Each number is 50 + 10 x the weight over its row's rms, rounded and kept within 0 to 99. Layers, rows and columns count from 0. The size before them is the row's rms in percent of the matrix's.

# up: layer 8 MLP up, 576x96, rms 0.22, rows 73-104, columns 48-95
# down: layer 8 MLP down (transposed), 576x96, rms 0.214, rows 73-104, columns 48-95
up73 103:47 49 63 56 69 55 60 54 55 45 37 36 39 53 50 36 46 51 27 65 43 46 57 57 44 52 80 54 39 52 50 49 49 51 53 45 53 50 52 50 39 32 49 41 53 44 65 60
down73 096:60 52 36 42 56 46 50 46 58 52 62 32 64 43 75 52 56 58 54 57 53 46 51 39 38 65 51 43 42 50 50 29 56 50 46 60 49 53 59 42 61 76 58 47 51 53 54 40
up74 105:48 41 50 44 42 54 46 36 52 39 40 55 54 41 53 60 61 54 54 38 52 32 49 52 36 32 59 64 51 59 37 57 64 47 37 49 60 47 54 43 59 46 37 44 40 66 59 47
down74 108:42 55 41 56 41 42 48 55 42 52 40 51 48 47 54 57 54 63 50 42 50 54 48 43 33 47 44 69 67 66 42 49 45 34 49 24 53 44 44 52 46 51 38 53 46 85 45 49
up75 101:25 51 53 50 44 58 51 46 49 54 37 49 49 60 68 46 63 63 47 61 46 72 45 37 40 36 32 31 55 47 53 59 47 59 51 31 67 61 51 31 41 57 22 58 45 36 56 49
down75 108:46 33 73 34 43 53 46 40 43 53 41 51 56 37 53 35 42 59 52 42 67 45 42 68 37 48 51 33 44 54 51 51 52 21 58 67 53 47 32 54 49 53 44 53 33 36 39 40
up76 092:38 57 65 30 44 45 59 46 46 37 56 54 64 50 40 68 50 66 51 30 62 36 30 58 54 57 62 52 33 56 61 40 58 53 50 47 76 55 57 52 58 58 39 54 40 54 54 40
down76 103:44 60 54 65 42 61 58 47 36 56 51 53 40 38 55 57 48 55 67 60 31 51 59 56 57 51 50 69 50 48 47 65 49 64 37 51 51 41 69 53 41 53 42 29 46 46 38 75
up77 100:35 28 40 54 52 56 55 36 34 46 47 54 46 54 46 40 42 54 38 37 55 35 54 49 47 75 44 49 52 54 40 43 63 60 59 41 54 72 41 52 59 71 57 57 50 54 55 54
down77 099:34 54 38 64 57 50 23 58 47 61 55 39 57 53 55 53 37 44 58 58 66 67 57 38 54 47 64 50 32 47 51 52 39 53 55 34 46 61 57 48 37 52 60 50 67 45 40 53
up78 102:39 41 49 51 49 60 48 78 65 49 53 53 40 56 43 56 57 57 59 42 38 52 50 39 37 38 67 58 59 56 58 28 52 56 63 42 64 47 57 52 53 63 47 52 57 44 46 64
down78 082:50 51 56 54 37 33 71 31 41 56 35 58 43 42 53 52 48 46 41 63 73 52 55 53 53 59 42 46 44 41 45 60 55 45 22 52 50 60 63 43 43 41 61 59 44 65 51 47
up79 102:37 57 51 49 50 52 52 67 40 50 47 62 55 49 58 51 61 31 48 47 45 50 61 50 60 53 58 41 41 56 53 59 63 58 50 19 64 50 44 42 40 78 49 46 35 70 51 55
down79 095:56 61 53 52 52 40 37 44 53 37 53 51 58 56 45 52 54 47 68 57 53 47 46 41 32 61 44 58 37 43 27 43 40 46 63 37 51 60 44 81 56 60 53 55 67 33 54 46
up80 110:44 41 38 40 51 57 58 49 42 56 48 65 45 48 38 62 54 34 57 48 38 57 46 37 41 50 49 29 45 42 73 45 61 52 55 43 78 42 63 54 58 52 47 41 48 63 45 63
down80 097:35 35 57 55 65 52 41 49 78 48 41 55 50 41 48 54 43 62 54 50 44 78 63 41 49 50 71 62 41 48 38 55 45 53 52 58 31 47 37 42 53 44 37 59 50 48 48 43
up81 103:47 52 58 39 62 38 41 37 42 54 44 49 64 70 72 63 40 48 58 53 54 57 41 56 48 30 46 63 54 41 62 46 62 55 58 49 45 56 52 50 60 63 49 47 65 49 55 39
down81 095:52 51 43 58 39 53 54 54 45 67 45 51 59 43 48 72 45 56 36 34 46 46 29 55 55 81 57 54 46 56 55 46 44 56 36 29 64 64 47 40 60 52 40 58 35 47 42 59
up82 107:48 46 61 41 52 51 53 58 66 38 42 62 47 67 37 55 39 49 37 51 52 54 50 39 64 38 41 44 57 49 67 61 56 46 60 34 39 56 52 46 50 47 56 64 57 52 49 42
down82 115:63 54 40 52 44 74 58 69 63 37 32 59 45 46 55 60 51 35 57 35 51 46 64 51 55 54 37 62 68 56 44 48 69 35 49 42 47 37 44 29 43 56 49 45 53 55 56 59
up83 099:58 56 48 36 37 63 54 60 39 45 48 36 50 28 43 52 56 48 42 51 52 38 50 45 37 66 57 52 46 47 37 59 63 45 62 26 60 55 46 51 51 57 53 37 54 60 32 58
down83 096:54 41 41 40 33 44 57 59 39 49 67 44 43 53 40 52 80 31 26 58 38 43 41 62 54 48 70 54 52 44 45 42 60 41 53 60 68 42 49 59 44 54 56 45 52 54 39 44
up84 099:42 61 47 64 52 59 39 58 57 45 39 59 44 62 48 47 45 44 56 27 36 53 50 48 58 69 57 38 65 57 51 52 32 59 47 39 46 49 59 47 46 60 46 49 51 54 39 69
down84 106:68 37 68 29 53 48 49 34 51 71 48 49 49 52 49 43 63 63 46 48 62 44 61 43 69 49 56 34 50 55 51 64 49 41 54 61 68 58 33 31 61 59 47 52 58 42 57 52
up85 098:48 51 63 76 52 43 36 38 48 55 49 46 46 42 40 59 34 42 42 46 48 26 52 62 32 57 66 48 59 47 68 47 57 53 53 34 50 54 66 53 59 49 52 52 45 56 54 42
down85 103:55 54 34 41 48 61 48 58 53 51 48 49 60 45 61 52 56 55 57 72 58 49 42 37 56 33 37 55 40 45 38 61 50 47 45 50 46 53 43 37 33 45 51 39 42 45 36 58
up86 108:38 45 57 57 50 38 47 35 48 67 44 59 60 53 42 54 56 49 59 33 29 55 51 51 48 37 42 50 50 56 56 51 48 59 48 45 43 56 47 61 58 55 46 38 59 46 42 51
down86 113:77 61 55 64 36 59 46 48 33 43 35 50 40 52 50 51 62 60 26 64 39 56 52 41 61 41 57 52 64 59 50 54 40 80 44 45 41 55 56 49 49 65 43 62 60 63 41 60
up87 092:57 60 49 48 48 59 49 60 44 34 33 39 47 45 47 32 37 42 48 48 57 41 56 60 52 61 35 61 53 47 53 47 63 59 40 39 56 37 63 49 58 45 38 55 58 46 67 42
down87 101:37 45 32 44 42 54 38 56 49 75 70 51 45 48 49 41 64 65 59 38 52 45 38 56 43 50 52 53 40 70 55 51 46 39 61 48 54 46 41 53 52 56 37 61 36 59 48 59
up88 108:53 43 47 64 51 60 31 49 70 40 55 43 52 52 56 41 34 48 60 54 55 70 46 50 58 61 49 45 63 52 52 51 57 68 57 44 57 56 40 43 67 47 50 40 39 35 60 46
down88 108:46 61 45 36 49 36 39 41 77 42 62 50 40 45 46 47 65 40 61 50 48 43 43 53 46 58 44 55 44 45 51 45 50 28 56 61 57 53 53 69 40 31 39 64 49 36 39 49
up89 102:57 47 37 35 63 38 29 68 43 51 61 57 55 48 59 53 64 33 60 44 41 51 57 38 68 47 41 72 52 37 69 59 53 40 39 52 63 41 62 74 53 46 60 61 66 41 31 49
down89 103:61 51 43 32 32 21 35 43 47 32 57 44 68 53 43 41 62 41 36 39 41 51 62 32 37 54 38 53 60 44 46 65 63 48 47 50 51 35 58 54 47 65 54 61 46 58 33 55
up90 103:48 68 50 34 55 58 56 40 59 42 43 49 59 41 55 45 58 38 53 49 45 50 41 54 47 48 49 42 56 43 49 48 50 50 37 53 58 53 43 36 42 28 26 68 36 52 50 58
down90 100:52 35 64 65 32 57 50 67 57 53 40 61 52 62 46 43 53 50 57 38 67 35 58 41 41 41 45 51 40 42 58 57 35 58 36 66 67 44 44 61 48 53 57 27 41 54 45 38
up91 100:48 46 55 57 50 35 56 62 56 49 39 36 51 25 60 41 43 37 47 63 62 63 46 45 49 42 42 52 58 51 61 50 64 52 52 47 29 35 47 53 43 34 67 54 39 39 53 53
down91 094:49 50 43 39 57 64 50 50 51 52 66 62 43 68 40 44 49 57 58 41 40 46 53 44 65 52 48 53 32 51 44 45 39 44 41 32 54 56 52 49 52 62 34 37 61 57 53 64
up92 111:44 53 42 45 55 43 53 50 43 47 51 38 48 44 67 52 38 49 52 40 49 67 32 67 56 55 51 42 42 43 58 49 49 49 51 37 55 35 49 55 56 43 45 62 42 52 37 60
down92 105:65 56 60 59 62 54 52 48 66 60 41 43 57 57 40 41 54 50 62 49 26 40 28 45 48 60 57 43 40 39 54 45 50 49 33 38 55 44 56 52 44 24 46 46 53 61 56 53
up93 101:54 40 41 74 41 55 60 49 32 55 44 52 36 60 52 60 66 61 58 54 39 52 54 50 53 52 49 35 49 49 44 45 45 54 31 42 51 43 49 38 51 57 52 58 53 49 27 54
down93 094:38 48 61 50 24 49 48 58 51 42 50 33 55 33 35 34 42 50 54 58 51 55 59 54 62 57 42 51 57 45 65 56 55 47 44 53 56 47 54 57 58 38 75 71 56 49 52 56
up94 104:56 62 41 51 44 46 69 52 39 69 48 43 69 37 49 40 51 40 68 32 63 56 38 60 56 54 51 56 35 60 19 50 59 70 38 50 44 53 46 41 59 45 68 43 39 59 45 44
down94 106:35 49 59 57 50 70 49 29 65 53 53 53 43 67 65 62 30 49 32 59 54 45 52 49 48 41 56 52 55 40 66 56 44 46 37 50 56 63 67 52 47 48 31 66 60 52 41 51
up95 100:52 41 38 53 57 71 61 33 23 64 42 45 49 53 55 70 52 53 63 63 52 57 42 49 73 64 48 51 61 52 41 55 50 46 46 66 66 53 48 51 48 61 75 43 61 51 42 52
down95 097:44 66 53 45 62 72 58 58 35 50 64 42 47 59 54 48 55 54 46 45 50 47 53 48 59 52 28 44 50 48 56 34 41 62 44 50 39 59 58 48 41 70 49 59 33 55 53 60
up96 105:53 31 47 51 63 60 21 41 48 49 46 45 39 59 57 58 46 49 60 45 31 55 62 50 53 48 51 48 33 44 50 61 33 62 52 57 54 39 34 42 42 66 47 61 57 47 58 36
down96 106:62 42 46 45 55 57 58 48 40 47 65 46 55 45 59 51 30 40 31 56 37 79 36 40 30 35 46 39 51 52 37 59 50 42 53 52 43 42 47 40 45 66 49 48 44 71 53 55
up97 100:51 54 54 33 48 68 49 45 42 46 49 81 54 75 51 26 47 63 46 47 64 59 22 56 52 49 54 45 48 42 42 61 36 43 54 67 45 45 38 41 51 46 16 45 33 63 40 46
down97 114:46 55 39 47 58 69 43 51 53 49 45 39 63 49 44 47 46 59 47 42 52 58 46 57 39 39 69 35 46 53 63 47 60 31 34 59 53 36 45 40 52 65 52 53 44 61 43 43
up98 089:51 58 47 50 70 46 49 44 29 53 54 39 71 54 55 64 63 47 42 59 60 74 49 41 56 56 36 41 78 64 45 63 50 51 47 37 51 40 48 49 60 57 63 48 41 51 57 52
down98 105:44 52 47 58 49 60 45 41 69 55 47 57 38 49 53 41 41 57 50 53 50 36 53 55 44 44 54 70 42 41 51 35 68 49 51 44 38 51 51 51 43 34 34 47 47 45 46 62
up99 090:47 49 40 47 43 40 58 53 36 46 53 45 56 48 29 53 40 45 47 43 63 57 42 47 46 56 27 47 73 51 62 33 45 31 37 27 47 56 51 63 46 39 51 47 57 60 50 40
down99 092:50 44 66 48 66 45 50 52 40 53 41 63 42 41 50 49 43 55 47 54 57 57 50 55 61 46 45 22 44 46 46 53 43 53 51 52 31 62 68 47 42 48 45 70 53 33 45 38
up100 096:56 61 54 32 69 54 32 50 40 38 39 60 58 54 76 50 49 33 30 43 53 58 57 37 53 44 61 50 52 32 46 54 43 46 71 58 60 54 47 39 44 54 43 50 45 36 38 55
down100 088:54 45 53 33 36 49 64 64 43 54 36 45 37 47 43 48 62 59 70 46 49 40 29 52 43 41 36 41 53 52 37 44 63 41 33 56 35 36 52 43 58 51 54 30 40 65 45 48
up101 092:50 48 51 37 44 36 51 55 50 60 55 30 52 49 33 47 47 47 45 53 59 35 51 45 56 41 36 40 65 58 45 33 25 53 48 64 56 57 33 57 48 52 57 70 54 55 32 30
down101 087:50 63 37 62 64 45 34 49 51 54 66 55 45 39 69 65 54 49 53 70 51 57 64 46 43 45 61 57 46 41 57 54 35 50 51 53 40 45 60 46 40 51 58 49 47 50 62 52
up102 091:47 51 66 43 59 50 61 32 44 28 60 40 53 50 52 51 35 40 65 59 51 39 52 44 48 39 57 54 45 50 45 41 51 72 51 51 31 52 59 46 57 64 55 55 59 65 79 55
down102 093:50 48 44 66 56 24 40 53 63 55 31 49 44 32 36 40 57 49 46 50 42 58 47 50 47 34 36 63 54 53 65 39 58 46 52 52 42 34 40 63 52 30 46 70 48 52 60 52
up103 097:52 67 25 45 76 40 58 66 64 41 36 49 44 40 43 57 29 59 42 60 54 44 59 56 49 55 61 66 52 50 54 36 62 55 55 32 47 58 44 49 50 72 55 43 56 63 40 54
down103 093:55 48 76 48 30 51 42 55 42 52 70 43 54 45 55 54 57 64 61 43 46 38 50 53 56 57 48 53 41 48 42 53 33 47 51 75 46 56 59 58 52 46 57 58 61 29 50 42
up104 105:38 42 34 62 57 71 61 38 32 53 64 44 34 44 56 62 53 58 46 50 55 38 40 47 47 59 51 43 50 51 48 60 42 47 67 50 53 54 42 69 52 48 55 57 48 40 40 44
down104 091:51 39 71 54 68 54 35 56 50 43 43 40 45 47 58 59 33 40 39 52 57 60 61 54 51 46 48 59 46 40 48 59 42 55 42 51 51 44 53 50 52 45 47 50 48 48 63 55